Weights of a small GPT-style language model, trained from scratch on English Wikipedia.
Size: 13 layers, width 128, 4 heads of 32 (1 for keys and values), MLP 384 squared ReLU, vocabulary 1024.
Each number is 500 + 50 x the weight over its row's rms, rounded and kept within 0 to 999. Layers, rows and columns count from 0. Numbers have three digits each. The size before them is the row's rms in percent of the matrix's.

# down: layer 2 MLP down (transposed), 384x128, rms 0.0807, rows 86-138, columns 0-127
# up: layer 2 MLP up, 384x128, rms 0.0799, rows 87-138, columns 0-127
down86 098:432415582427496520464487549425462469472507565427437472505532475393489457522530533575491496535490474508547509430568458545518519487542445463498495402542454488537451571517524505546502505613531619507519504485594473504500503488453564588418432477569470551574488525507521556445456444394592523518571567538442480491457542535518466519429481551565431521484444552453457398442538502364474475488502
up87 101:559395510497610523571416490506512527459550481494533484510577573511606493520493569503509581474506453584522455481537490500446540594498556515544468508489434493402537538464583472454458488450513481477477459441439560458431437536398484589551483485541437487414547396539517506458565448519515475551527453517525542575425432508453512362454520516545456488485389478552550540475498453434570544528487
down87 102:438562567417404472459517416481443513537563478503537476515529456458479549496485451453477422523507502405430557503552477477497479535497507518454579586548552449499465514448484572493576467525453447511492505597576466508606594461513568544495557473485560527447470633472467487487389518506426428423426503506555395487545508474593505619548505564480541536462432539474539495523539547450477543519464
up88 102:550529511587577563566435512557470549574512536528482474416574474545625526430514494507484536444425503462449475499555527555438474521501525538510515511443502462449595433491586457403530523479535510459501438513439468531440571511516474466491508492460453467482597431410428493492458597575532508461569515395498564473507419537582507473566509529466400449490484550451522424575549567493450519481407
down88 102:467476485397485470534523469522510531482583470498421529540419462391543438451498450523420480540541545496549391465526482577445486588434536539489590477493401455542533525501504627543492666409502486507463544587533458555484433428486544544442502431464488438457495542495476489502511531554483461550414455490472560470505558514495589586431520534497459495551570532559542477555481492448503529561486
up89 100:419490520519451502538547542442537453482456522543576486595513489574325438458474590572463461469474465527528460444488518581482537485569566474578533457517523596569562448485534446521429488471417544481493468576587416512534513515548538543467479619418502462416527478458545535506494572518492454466448546492488488568416512504572507600533508511421469444549518546536492443471480430462546481455460
down89 097:419481490547454422509502501489406443458426484529464508432584498532562546539545510523555506579540547534549551499561478608455555495550513552403496514469586545488405573532475473504507599510504395467489475530513515428411405455482470557591447542517546483568532558556434404464554507475438592536477436470459445530472496499507491408510558442529438468488479528503550496551460593485566426483450
up90 111:485421457475451534627505484429417380492474507548507518515452490497503459558494473548508512574581551419492513541531507488545521529547478444485451433508507487447491547496487564570481499548545454498571561500457467425410609464489526467518453484436477385496531500553522417575598421512510537488471616481448513476539357531535482556448526420611534543486517496580547477500554454494535517525430
down90 107:463589454519527483409566546582549555494424504532487478536494485464508506452593560417512523489472493558520441539475525595556404533415522512463470563368579472423514450504408496428469567404515533623489517481517484516513486502516487562503536494472464532519502425436514472531552473493527429448418534489556584524572552445468477429521568582469429514560497474474484549468539571451411454424511
up91 101:474495456508561497618543575485509495404490460502507429560522549478489480504472601485510484498458527438486467507522598420581538529440445488532482539477578428514405487438517505469428460472493460585564483431533515466484533561501477479545495553597372408398518503510458533549495511472519442481501436521496628480424564519523493400425548538556460588496526484483548465591462508530418562517559
down91 096:450583556596458498533475499524460510543447567454447497479546482527508463355553505435516500518434521523450588477489582515459517531436476536530467446576388526552453570608411532508467503589546463571516500562449480526438474484432501485459399605415540424505493571475472493534520554465434586410485499465558491457466567562535495481519521493476433451421525574518563494527477496439557486535531
up92 102:462479452484505507431484485494568545516421496480506552456511522491446529526406521507545534482468661466471603480433538468530499464434487490485489507453475458533463536583555514538567515579614489525447480506470560466501546521409519546441542487488394439425533409539561501466532517509519563528527499471505471547445447570562487648547562492380451492535530548564416438463507557500440466411440
down92 103:546561508495549542528587486546513399436479515601551493445458487608475509500554548522408503439550539481484486505526468553494628492533477482468513487430468495569466489595533502570516473453531486490494474471467498588535414467490461478503426528635548350525522496577454540528419482419526504473529494475471513583410496553458453393489528531438544446541517524603574465501426443521488499456513
up93 095:534425566470458517537481454430521490528509423536482550583564473545606479532556486471540535553461525551511396506351484556506395398524558504570478434543418468508540448517518499503506360530533458494439515535526530518544514469512550468452512508466473453483610569518500522505464579472442418430541500592447483443452450584497595480505476509511502498528492559548532445470509410608450511486471
down93 092:509500520527517408556554477552470484522371536489471486568567461444482522417522611489530515469503478533456528578521496492396565582446501547521489508504559519472494460476504516497509492605482448469492508445496534492562526524464474592500592475619410473497473491495466466443432467468576657474535506535494563457459530621462550488377566472453456457437416516436437549443516512483565501491470
up94 097:515524566501524486418564477503478573466581472492480459454533507472500492495553455553505448509490552514388595477542542460492519481472512437524518571455546441425520546462449498454497530529501450492444429535485538553490510456471580584556388411480515443549527596560447462484429504451438479520539556597473480511496393519415467533458628570422610435571504450504529461435528576543576473457518
down94 103:461521473526484494483407503499518427553440523456522527454575503559547460490536422553525509614483428531431545504632454524428506504509528408505502470560479435552515503483456540481479489516517490551546430475480493595516521538446588419523430404527518585497550456557557488542540534499462395515473417320563568533543466510517463518504374535557447521500518476545513477502473519402524481508443
up95 099:510506550510466487472454520469544495548533584526506441497517482572493473549415445532536455593468548449427528532513541599496460510578470552510507384478539465489542419532456653521501443442508616480519552516581480498537522428573474474483478482505461498510410388520411430521454559545503484480373507520600492449469534504538490483435455495496529586509557505437455602462444418496518452533550
down95 093:452526518454485487535491557560499506494472474523437529554512401441510550394530532504518594529525501630531409526589519539474474455499571479421467573514455478542542533510477472451454430528518395431537543520497499457501435498498512513441483593528486498523450422488494636395460450503593528423536539441475495523445481533502561553453502528480438456504380487588485551494566548614427455499536
up96 107:507484478455482506519515463375572514491514569518514551442475580528558443454502453523570467418573500404466548565575590516473402587376507494554468475550493440512546541538454418473532463464558559495531523513492595515506413535491436460510547518535439465481469488521462520461574445482526538596444535546442505464487549442530602536480498511539533419500561470471528483459428410451562555382524
down96 101:371457462512501492487460501540508475464436429429460457516502434556595476491420512511545496407436468515448550445539488477500479421543503575500487543497482473519655511603476535487563551458443499486527527512522438482545545515389475582540462509512521519464506472486540596494581481541459542487516461527603590370559496498467428518457537448571454553526465549462502587500590560519423450488452
up97 099:576462507574470523483563467545567489435441466385594460462473439604420532536474536510492521446529485496482553510451520499490482536505493442495492383532397537513542602479437539474569474562402537484496546529456528519462520459539481536504524496490612549534494538542532566466554461514416547443445623448499500508526405476499507483569495515503544499457524407537527398393585433436534508454449
down97 099:481492465528521404443472646492515533444491498560451551443501513364568510477544502549488554491504577449515480520529483526471561556438488530531575459515539504384493395444515558529505414483481573407433442552549515458507540475490618492531442477484430506449426492507475471487524617458512449514521474502494556479495600542400507467463500538514499495444593639473449527499425520482550533518508
up98 098:501534476462478559532489509467499518434458522534463485483550461488568526535562607455569584548554425555478415477408535445464558540512477559471519524535617580465475440523575444469440445509511428629451518473455551478548514588442548540457445575400432510522518476506467517469474449510542529529440626493515458578413507374549527497484535502455406428462482456471482530497554447509500452515522
down98 093:476467476511440457516519511464503606540460539410537522495496488464534440445454459543456425557422502515512506481551529632579477452542642465524520460561413416436501482478541562492537502475423484400461496441499417537513490484482467577459619501506561466506507515486510501519488489453502402499481386573537570447587540554524552491483418530448468581493522610516483483548483584535534527522426
up99 107:476474445529490502529580525535498502530432515498477505544541495461507537500467422520431468470414464436578563577486494565510516454521478396412516535525464461560435576544453499489419527528481563448598557439535515529424505567463485514531541471504549419387513520423511483406409610499449477517467569539581554501513551464581449582533436523400491513578521510450498431586518462424562522439514
down99 108:550462484504587534499458515419514403431503545427460418442463566475477518524414492489496562462564502575515482510481487540562505383436539476442485537462540473492454432518513471447513429489586516438614503579488447526555514557557532457568491485487507436492535548568548524446452503432442534587524498580485437565531450561517480539495532484492421463582410626447550530531482582466429593515476
up100 097:368473539511419473560426539456490502431517449482547507414547481542484561479423525527564457464534456482594491475408596547501560479412535496468455591600457547474541525501495507568474517553580538546467539543490523482446428506543470609472566416468501417556464503533553378482518509503426522508425395545480485466510556525549393471586494472515481495507466541546536530478536516558438516554490
down100 095:500593448549541494481602467438567515544473483516479474596562500419501532464460489529417459425428491562458562495543452505441469523536598592458597542504493526554529483559614563523443524500408490458478377503428493501515482461558466488597461575473554465435537398511411494548551530590471442557515487536473534573499499460496572496463540502520452512522447524459461484549520541395461465498442
up101 103:561459562441482526449520542422522520545529433507553535486474490511478480533546444523561497417427492375492604428513457477525464483484447452559394516392495535580421536551475543478493552454514468519443527439520567493518526517459560545444455412483530432479424474528481544588452504526425552587563491506539537577411607503483444520410503426541556474449488581520472524601541555505490497561533
down101 100:444541512500456476479489466644584537488484444545447437520464485444532593402512520450484480465520478477409463568447485438433517491563549493377538530507431487512457504421488514557500528464551438593468476490486519583587495593497475595609494534462517541538510467503576587495512486559459545519457520496466559471465388498558490504463491598460422560487457531485496442452525484511587584430548
up102 097:524567486549577466579464544417515415509548585473585499510627523511529533523439538504507547507465471489539488494563441482476521536527403508483522402497498511558375514530523520510558443540416506537455511442520553492478500453564542476532514543481607546453529520605421388506501498502512475518431554489459545426450426571513550407503492472459523548481410524384496433541455558474544478402454
down102 094:478451476527534534494514504560489579524584545475462490473499536536521483518421638477424517533481436511570438573385564489426494451479503544455517574572491471482487550476454574456562537503497464454620495525538409552453491538451496599465419411498448490463437514486426517509459406599473534545482413465446570523568472427553422491527439520505562520511480521580456570472503538550500461575453
up103 108:480480553505598517517464470432497553570563481467447561436552493511444555526560385546527586418485520519447538523528544594518545493418490452488511438464488493477507520426529517448461440514458451495497501540404536539571479537473485466524369549500475432568424496488459508450458501543383459500523499434532562517582459576569588447597579523501525411439425508560444512502452500542527595532530
down103 102:518500457459480522397566553492455526430528456397523534447565459527351457491483470486478589503570538508421556416502532598407654510501554593466588543476522395492476463483530559554472538510534544454485458470467506502496510421521473514460439505541481554449522450523512500452478550477483506552597532522457507545443490529541416505505535555476470458489495508514448601591510488499462451550616
up104 102:534470501606583454492436478583570557486468516518524497526453493561552593549482491546515489406454490513462483522566409525556376603500506521445457489494497567471559475451398553532506502466462493480536425573488403443468495481495552502554478518433464442501475534500497507514495495446468523522447501464532545572457521445502542547533534539602528403393483586435426424566528564521631447479465
down104 100:541552485496419486481555492490537462507415401498404366488569432466496564578467471581524485618539472588570530497523540455520559438559520533562475505506446438484444540419489559442444518480519460439514539526587512523539473499549500535603443482555445502447541492561407490540482497550410552482529522576491483487538501534457557407415472420488590395497471529464448483468468449514501471516558
up105 104:564624489551631437552532568512458485456554502452517593404493497501503544528475581537503514460448465404491520565512500463597498556537495516495538588515542404478454468433548506493535401455561447418478469545479511558485510495488464517427465580490499521575441446540472516476497537459385523496483528432499522537473523519526441505565559599395443455462582536448439432490476503462482581429506
down105 105:468363472481544498498519536502517504508580466505515501509438539482385471516589483516570473503526383499425535497554491481509531447518470470455577429450488451437568465503584478620432548529448485500450465532480617485526456532570525536456444531383514470499527554594469528458479411501536575506465541495461486534511456559469471353485544590534498481557484502563412492457477611494505495563513
up106 098:431475550492572377543438514546449449519490494518567595533489476545489454485473483617479452547451457585539518412476462440475560557512503532437512501483476512434573484537506525593554419469366601482450569542488530542416526459505507345470518461537587495467459546489483458522472557412489551497448490562455547514505557420543572567565476439540476463526469528547583496500482482516528524484527
down106 100:586543549527392529442504520418551631488483408491504442495485501480481537514532466612518574514514537571558484538460540398470441430523535579507502474525508471499438559415521495427447435520541556524489463468447461479505536423501501544513447583528528577660531412473410567486462419464525435434495578491546487464413471571524504417478524525521563456488470462480497467506495469566539491512529
up107 091:497545557464580560475547528478444468558380494454530556466569481417498480498498540421413507463458592432563461436381485463529491561534516529563595554562484379507497500438456475552462478509532553451549582485500477554545514486504542477545439530474401451610456584529514499401454434468456540493485507492483622472453508507485494548477524567439470507417391511473531496544554532522505519548521
down107 094:420398487425450552466465553473380483433550519496532548494511552529596502518537485417446520546529554431540485540491562457563538496443421476549521454560536488521551498578498550551434450509426427425515482568608507492552400554395510463497435533444537512500476495354519512516511530477481447421474491552486519514543550555502570555465484539477530586526599548507573457565485442504461460469526
up108 104:459525505519525513493510521541597510512477458523516402459539493471550513601526515519501581505584561416491577424482547444550502576591444502513393498496575607508525569468470502525540540461480536532521461434424500570485570459603434519515530407566455481447527514454444392477432546549522403470505404490443464537506557438499510546467438501535472513490473528470430460508526556370437513571524
down108 104:496512440548542541511492439469443490459484555501419508475561569502472433407440522580502549480497496490486534594455528457500397475601527444580559471515509474527485491573510500582502421597573497579388499494526425416495487556500493498432538518363382447580504459491562530471587455540504534484556531460492549574427429577497534494460493476492513483477478482488526497529590491512386438545491
up109 094:537462565447531426447498485490444464445484536529541497574517462523527457594493560478618425403448420535531574470467491545456471554490567516459481551538425385457441465484552482542481453541480495494439488512482523527560531416546569495511444529578553501493487430545546523451488486564521634563588509373517546524479433406488532501513469489521540517520460490401516505430451433555499488592581
down109 094:481578419491439508533416525466539559535492539474488479473487493483466517430532409524463493587447476365515456509528500434531522428547461438473506520457552597372548581606457487438467522494547485478594466427508469506417512462516502522517473418496487557496461546450566577386584567530478481503497544520451494420479594533562426475567531540496456480455493532553445388562560507488521523477458
up110 104:385432491458574552489587563503475489466537475450551419501570515527494493487564465454586513525525412513501463456605436481561577481508578501490501443530518500489513472511589425436563517485406566503580501430526483465489572625425573464501531445487503551485575441477520483533598437524484442474467567512530456500537455447539473473532416486537457563529461551488445514523362460442486509592513
down110 096:513457546525543440527602440572492470438420429416508463541500458472591529527493441514565601497433516627476492580475536505635400539456451519493561501475450498491487520403536463528469513473541464518535442497428508441445444423502499489451475502551439448517493471555458525530413558540522514503456445561481460537540483540522495569552540535524553467422588490585549522379570538488415503541520
up111 093:478527506457440462493507506506545392517443518569553421552512542518502531562505377520481492633498508533466547546610451488506462477512448572513504484487463450503501528490489494470521468539549485572603480439539472547527477403452540546559474518473565460446489409454496430501469480441519501569459545565469506501451493492429492599510457468573564564527401487429596373499502622417533434482453
down111 098:444527523535486561551593516449523517474543483497509551543505486429448543457492533613557392529522456473458462451477556491426469476401497468574458468534496514461544462509624495596549451516491508480564521450561553480457530543485448521385469443428412419558508591459540454591474465599476495449547462460607521509497499491527529525517574518427496485534504339523447482496442454555479497534496
up112 092:537567504577502551570471574464518551418405492517496474589527447505401515467491527481477480420453486512486549539497528464534508508532454525474450477575538552438506541499525519475544555513508499470566519469567416595507489515484484404484558509509472530479464487466452480507510518410482428556431605424534430508402464508548615363570523481483488452450615484606588551505416450558471497522441
down112 104:570507486423533526517506465462448462462556552509493526516499579494494471586533442458510534519550488479553521487579514509481447445574591601598503455377454473526474520555575400486494452484480535496644578472433454442521569445449495469496439431512577449527506505449534579443462526509454573431502473586452476425525563491577455558424521510555559567536538438454451488450486500469546406507525
up113 096:510473534508372525607537500495423553520500569568518512464468548531436407603582600542509406497615543436507468538553549463516487480514452498503479481520508443441500564569510559436503527485537528415468536498512509472568446547470553507561471388488510429490533567465499432454471446595498425477432413526457561513565530526521434518522531483441503501516351503535435450441518520505452541489524
down113 097:451497608524468402476507521401427539438513496433493548576537463538530562544552482530469545444546500510493497575492467550511516476497466648480465485449498467457486481510520389504513530565538531545570454494416528556524494476435530493570516477516403413522512407474387525541481528423456472569418590530455496530559534508496410424579547519456519503609528490589488410465461534504518477528442
up114 103:535540446533590505568557417560513459569490400473495526446430480453511453561412457535597511536414460408472479472450463465593564510487519478465474502525438494573522466600464482506487612460538561489516427501414489459481440514537489525489581480488582489512543554491521535525486557517562423520530510515485462517342489534556467482456477524496593457428472469486554525545526528619411438544534
down114 099:558437492505616504422422500428609505529486422494447451456513526467456442491481558463398543500468561480462489533511517455466553565434476536524555473567497488576557488496432570514518445457575548470484460482542561483479462528545466529444445565431493543443549576463539442491553467513556562553602567468550496484534504465410506385432472440541452546601603481593450455495481471481580522528491
up115 100:445436498413474472466479455566482598532484523531512637586429504558519522508506446486546510456589429480465490519527400552362498544494487519493592517438530448515519559437483442546485385461473493514506428553472488461505532406629499473513530481457555470501554429548499494586529446496585438475542478549427502542475561524446427532453548532603419568488571521472478484510489485506479465552531
down115 103:513484543441484470453513443472532555509580456457542499466397476420522547492441585508558516493611460581584517518553600464596482498404466486588540444412559398553547513500544459543355472520451462559475450458510512513506496499468474481488512477548510501438590559458466603456533534563437501487510455436533511511385503464511515522490425473533568481529607433478532465505573503551511452523494
up116 098:422588553489486389597516536568491461444438522467493481545456536437412581515543501545488463534522427556550495480468492430487478528525537461565522478546407482536483517488405492449505501557487489619456462576563516453525571461442452565510529483494467526411517552452522458405481557466521545472520517537544509486572506457490475429657619565399441495449453475483526458474430521510556526480558
down116 102:553521518519423463541523505541499546449441615469543527493619508495481507477531572501518517389543446520554502500518486445389545449549545601595515494528513503541547416469576556529560510527506524544488491462510492523450519603488469509462502484484470481500428442495433542536580524451492506527505424476458473486491498503506420598457406416501584601407496563389532473485489429377447573505467
up117 094:501488432505622597447583471492493487510504556554492502529469551496515525528426508473424526506582533450488531451551481504625507522548473569510461487534431559533504497600493456397531537492531541392482452496532465438426594571509415543499504441471500499457423468486517621557407500516436545445572462525530550553587469433423501501517475421498590442458453536484534395518523472569511510503487
down117 103:603477476446518503495572475442544449468464407511478464570496547498479514475491498508567486518450475488625449514444570471496506481488580412492560481476555523553586486502468434544389435635479520548509535513482467575560471462411550425516351470514579438503560542537447586467392490503551460567502493542483512486503488433428565495522506508462549424514510430430469520490577477577537509518484
up118 110:532384437524382525514486567508505498489431481538499588457491467568513483444482466569446540474542472531473550505576470500492540589452520449512503535507537465503473452530532479482574495440409553517475502504509544581562520530554647510512502447531500491471474496456488399433487505398505523543488538524582462580629525474488451510476494427431428563504380434539490394504511490467438486630506
down118 100:407499500611488381570492455481549526403568527456447493546476457452501544650450491512487455464536490507521508515520424620493581499417531495421505530424517553478497476542504468488591552540443555480598508547514494442517435426480453516477491470466472472486472505499488523422498477531510464505543541562525430577390435497473557475496501595554499555501518543483524584533546489453496583407391
up119 095:521456422455513513494499533411499535439518434504607505449578477527620566548450485489495523504408510483533522494518537561543462467450525503493581481534489519468505450458511503520441530534429472487467512560454477411600453428449498540523596437598391524588495528530491516529572434463447524497467513493497441588347520495552517491429442556470475594489518496516505386491575588537467569528482
down119 097:578446453479494507459514487600459435460501527490561497492544515498450427378487544516539430505499551495514465566495513458487534511500534503451458499486448547574552550434546431545490517523492543501517456430489486559486528579586483607456363525490603415538443497472494528463446460504446460583586525549445538540530441431498529531504553376538487435529496447494543416602453403538609526525506
up120 096:421507486556484497419415577465412453524578473495496541491546577533440553512480582521508512474528434509513571426514489443525426534554506538561457524403538491449504448417508436319485481404541545523477459588524513476488542564493536432473538531490458539439491516540468485493551521627468493496537546504525552550520412550527446365546519460465482598490583442475523485504528453528520535449483
down120 094:513516443537482459545485452561491472453504531555502582431540521435495537532426487441440581539463495599408513581588483491472439580625434460471555454483470568497543491446458466493520463592531563464509479434488472469519506543538544558428596468509540524568478526398475453492432457509649547526505439504425512487521444559567474420458513462464500473507511538583488517451533398584537458461468
up121 102:461495519388524510436428409590449535481525499666550381562476491529522551495440460552442413475508545454535522543477500511497504533593507481454531537440535512475522524435508481525548446480557465583506464468518460485483586478525435519474466529464524463474493473562534448376525545539517469567473395440465532451575528479483482583417537534471546595544509524427580478537533452566514569471420
down121 101:549421501479631507518605467569523484477558532422461505482494540563512482467532486511549543480483565448517515524503436499462453436502443481494576533496533499598540499555524481491497513516394579470441446449553532535486512426422488555518436438515480432499573478495450453446505462584504569490519445577501348486564514577459482594479456536596452500377390446532529544478524482472545519575463
up122 097:513556496431458485546497569503454591523564490504542575501557500495438433384429523480524538531562532467459500530510529492398493434513473486552544541469585484576578462584464519454537514536494497442441512504513546543443497538510479523522432510582447502541487578440525492435496417508405621445434512470572382441557458521468446502501486540393537504567521451442457543529415510433444622496493
down122 097:547447407443489473519530475434538489502471489509503537542427590527543597597511515523569385514489513459509479526517480477541564585577398497531506466561502505399447513432484457494473431473448446484458539455552488489538511532472544484460495544390462462455483550569536488575508551440568376484521469467492591440473542574447613492609564522502502489529429534550536460573513556491580423505463
up123 098:504478546488468506454552435519496454439532499591462537599499544515450506541433454559485492544522500438584472533467492546600458504549484555405521532528461545531480521420491482533527477491440428462475559606314519479543497411433514462478423474544405459588487535477530564541500578434562483473462520468475383574571539570437520498576542479512519547543478546470550424454459464515521496460543
down123 100:444522477682598526477453566522513455528449466396432431561519431496536545510458426543497482556556508493554525460611467543466504554505501538473423525514454523578499520520470501521575496533471424589508469480513512558502488547562492625513592458452483507420522530445460467439598416492426520525525500489504543544362502498489471524457422456531471558452542444423511490483516538429519453471519
up124 103:523536420514551510608518549458522425560513496475484474509480464452548342481566477520507414532506469530489374519500504513457547500497449469551514573354445460469536584478453522509390419516470552507525526470556503580455526550474462464500478476429445499439562451509524471489625526493527565524529523553497482473513446445439492631523504448487521535500472502547520504403546506553604491545598
down124 100:456523543528503497466545551436577510499479551444489519567481512526493546411510490513481493526553612590569585455559426474483541406598545481433438497516428459543512547471524500501535533557358465498427570429448464555381503489585430457423588480566587437546486470469577484562524474505439506514482518423576502554487526503433528484492448483526505502497608496450519442530507503433505445434532
up125 095:613472569453475499545475639569455426542458548590522581500496462498501451484538566470567469558550473509456501472498492451529534484505510420528428482504440524467494534517496486478505494457420447512484401599593499525481497541409550459385564395503461480570474484519547462472457451472468477537408371545479501555547568469529528543528554450502582565499525486538500559429541485541401501423515
down125 096:502576635539595527487496395536375523515499516452417485514485514449482473513524445523489481549487469485403470541536519547445481572439481510513432461472518562482422400500557515573550470433485578549580480476541459511601544472508440509582414517529463534499498499467362515490495537451514489493449495508532415451463546498638502498565550506559531477556455492458490571522418501459508572471418
up126 107:504506568509466469556502598460454506508505507518515445441423508508458530460476498578548544536528493511588408599468506465490429514488527519496456436505447595477451569526472455405470476549425521552532411519484570530421509541576514523525476511462383495495519529519497511556444467563467496514437433401481434627516493436561478414514578472420444559547580553399503506578563447529494586481460
down126 107:563506519519488446410510518600463434426495509533359453496475478481512409423548467557529507469499554490501461488493499470618567469482483540509410536517535452562509504573515447541450489517580543459488498562508460565563483529441580472437539382509529479441523439491449489503447434566574502543558432565593587478491495460505494551555553566488497496537439527588468594474420404437527548493465
up127 102:493541442586451483505508537549612446443476555468471479535518490512519439414455460512568476491566365499517562503445498539541492520483487550521418472502488528424463536562536480454454509415522491571420519485531420437475452498378543551497530483360450542470510439566485526578544554515533426531472485542512519598488495463516453512555504530586562499433486558492629496616539485540430473554463
down127 102:496563551438483492519533543457499462497577409429427502593534543509502587505519446478433465483461501574496587493530523591572579510503478502447484573541500536463512449455478401453488557471373547449478435441461590565457489491471558481542505513523511467475462552444498473495504415541534524421457403454468496503491560569474500517445432588456478572528626537499462501431561414491616514552531
up128 101:503515463436495544552458544514576580483434505407497415342483472487433527424471467467516499488572509470476546523517466521556448490485549437483454483557561356518451498473500515497585459567539567506511488513449451515518446539602538455479525563556448532510593525550523557473496555440473519507485502540442459609507467509406460529542415574500479455480558433545545530604505481435523612447458
down128 104:454529468478486491551479454406471449465554499480456526481464525535526545485480516525496522501590511518487619521512517468504455458455459503482529559483515506518569508485510467468541627619582575576527472496560501516468403468468479401404407537522416595518467473513563535564459535565427494473471389480454517468544527581500508518516479429591604450563536384462456547598504444418476521505502
up129 105:391426401533456437570505484462540540517541540447526587539510538417558546561448524541474565542450664447431547463549480532532494510553383488552429501528555524486455439491499590469471567477474557440424496443458463506577502475452533584445467458477546478448529457494563371487447569468548528530510459477431442420583529513537511553471565544440545481477502550482477463513493507543467508501520
down129 100:532480604508472487566545493505497429545452426585522481574498505502439466517420489398473464528523523571495468597499526445531495491513509516581515529468457465492503540550491352528491479448487476617490542532485508376487531485513439518480561542515549559493437528376482539537568491405452480580450493478542553512474467574416511475614515452561450430509491456429481587435505589517562566531474
up130 097:514519516571507536531534556486521406553475512430565497479541429470499587529505483458562477474439450497542535489495499408563417480474559483494551530474473401485477522439488535551502449481495521490505321526418537419473501622479480477444540568514492459464558501490625497565502460495402487497464529549550583439531438650461530471514589510522527509558490543564571542435522501500501414468455
down130 109:520465574506545467497517456441546412421470444520481482476634561516480430370502545559531446557466572536481468503515523494546411491448426461527511521516497496469503529529520473627455492406459503456477490510502455542464592525508538437470449353544467545514530576511458537588520510551518520581472515510502558533489460455538578470534481371466498543590575525454415521537486456512596484560530
up131 096:482401609452455437509592516531471501512541517451545505471513561435468577561525454546472472425514459440517515484426550568475564590541575464478492432445424467517445549554521533506545505500533568482573453438547457516475549466483483515513475543496569512569552552470561382372495461422429499481415419373551523425542454460458516504463507495537492527536547474564517565529433594471506527539522
down131 100:432510493494460534545515552548483400445500529617468418501557471543519501446497419595561513511527517530410515516450499560555525459544501489462454599533553551494511513485414487452488517543541444473447553484513406492533508585507358496486528383610441591441482532477436551494529495477568516468527506487428428470559533540441496553480488597456533444439567583472517511444566418504471509542441
up132 101:496474565496499549512534547569499541480521530520442571589682495498474458516547499517549453494424446506526461536473473552477501520485461458520413425525560396532555573525481450491570555535539495508568500409532478544528543503520528494553572498518400399508490481401510511467385375474509526438590459462526462460568565444451531479499471449433536491507566437455500545440534441399514476540504
down132 099:632463488454493502555508443377481434436398414469411492518455487519545492540494506526522418478546565500422491508587504467488449486568601470462562548583468535457499445514501482457541502528527517487511489498527432449557459440529502564548507501523553499544572474519530472570623509532499424548466525615509442492537499465516423480319552456469508547513470471455448530540465579536493497566455
up133 100:478449542470532604542403537483461486536523504550437545428575509513592471456503569576580520436506581453497522504567500406457482485479452570432527515527546574570430504477526501399497512448520458450509466441457446441536430461467526498469519425474504556425535524595486492521540464469457574558422559517573430490459542476557491488442612490523554514405400456460561501567567553466464475434523
down133 095:522480537549470450503531506551536490536452535376417409565480505508468506490527518495401505519573461486520426552430414534491496571559486507522454610499509414524443441511514562492486544415498487607541544527531497527497578455485427484567550542457508537586511429440450421417538525471477442493544428449460562445440520531503436534534391516588520528448530551521572500499593475492475552613440
up134 109:515437476515424516594503616513516546445467558508464548537560482531551499456482458568551534565516560483609446393482443461498559466592331470596605501511414460494493538514506503498508473575530423564497474609508465537467547517458452462567490537454453479622462475466492453552501506463485507471448464524470456464465495494518470527464399588491560487494476439473500457528471426488542589458496
down134 097:484523437521554474504425527591480472569546485479502505483550443459434502402491630478585455560562476530494477542418515644507537524399538491505344501479544439536534425426524540609516516593473511496421569429469496475534518461504463480541602508518490524481505465516527509500495476476486463488531418490537428502562495432512604485593488439472519483490486570504489400439564539500447470470481
up135 093:442398467583477478483516498578548483477458620506444501532589457540403535476426486440569498489418506528512523428481459491457468475379446457526538539596430425479529410519581562487511503500468432521445522494497461485468483520457444562527488392426557518535491524445540543552490529554438486563491547493536550534445511509506464538558538534594546489520541504493477481456624471616506417480598
down135 102:499596519525467544490476545463432472498543408554424487434515503468475410524431509480531479537468522475539482532440476507447472565402509540418605531533441457453582483462450601485550473585584511379438514452422561494487512503633560534567527468525515514490574437421515590522566454468471504443429536485481498530507568581485487491530435525569517475481548580483501462504568522571489403527471
up136 103:408449562469454561529459486595580536524487428478522581534452506482468448545581545540495412478445530508535526466488446492509530503507472532360519420517554478484425549502526493534583475493509476529515522484466516475508549461431500579422546515461399503472438581451531482473439546595443501415489603618479446481466528592466482611556499413464489476465495553505441583561527491487530424557458
down136 099:491537398528512399482540435418487403568471398517535492604468498473517526462429549471510489458500516468472507391517526418595502427577422448460433514501552466477480564539480524459458535478527567511425506507482542507494468519436448423528530517538612590594497555469462561548554560442502410545505453540582586536427540478531495569511537519578554556564492535491491551437484529504445480444486
up137 113:437457564486559451545498538427473444567530552549468610495506512456514523419561529512591549556457568571470597479543446495514473551541609539456487448449454527519515489519474499552537521515584470519494445560463563524420578500467517523561410526484513468488517464447458468487501539555452479415589413570422621471469469444422430498507484480488379520463468563415509466499464506514574461408523
down137 110:572541470495459492554544504484528531422519515478468609411464416551515396546468487517437357465497483494517508514521501509495543444536551468476437545487490546479519537392546558511375550432541441477529517509626499487555466477502560441507444583541602556497485574559508520478413527510517558641491508466451463503421522454445491432535484537516533454496461444517489474435492445594583491533546
up138 101:398505478429437482538363450482418550575475437506536416393394404561541491578511467460546535552495531422487471514521496580503505534470529442430556564611400499507579542556513538467439444546603570513508567478544561502457512479474538509491487496443506545438491501480432532430528473522508516503515525463495531551430491471560500424590518479490431462540513489453517524552589457583536529457504
down138 104:574471564528491572581546432481594518479467508573502522505471543494528470455536525439501471463435500489471435503509395543460466561504570501425547462373479531488484505582509447551446553502562486474455428464474440573479491487485566434480459489604529503576561484580525560528447471613565460428541565529491460392491447490458431474432553568519507575550461453585482495558482439550467447540411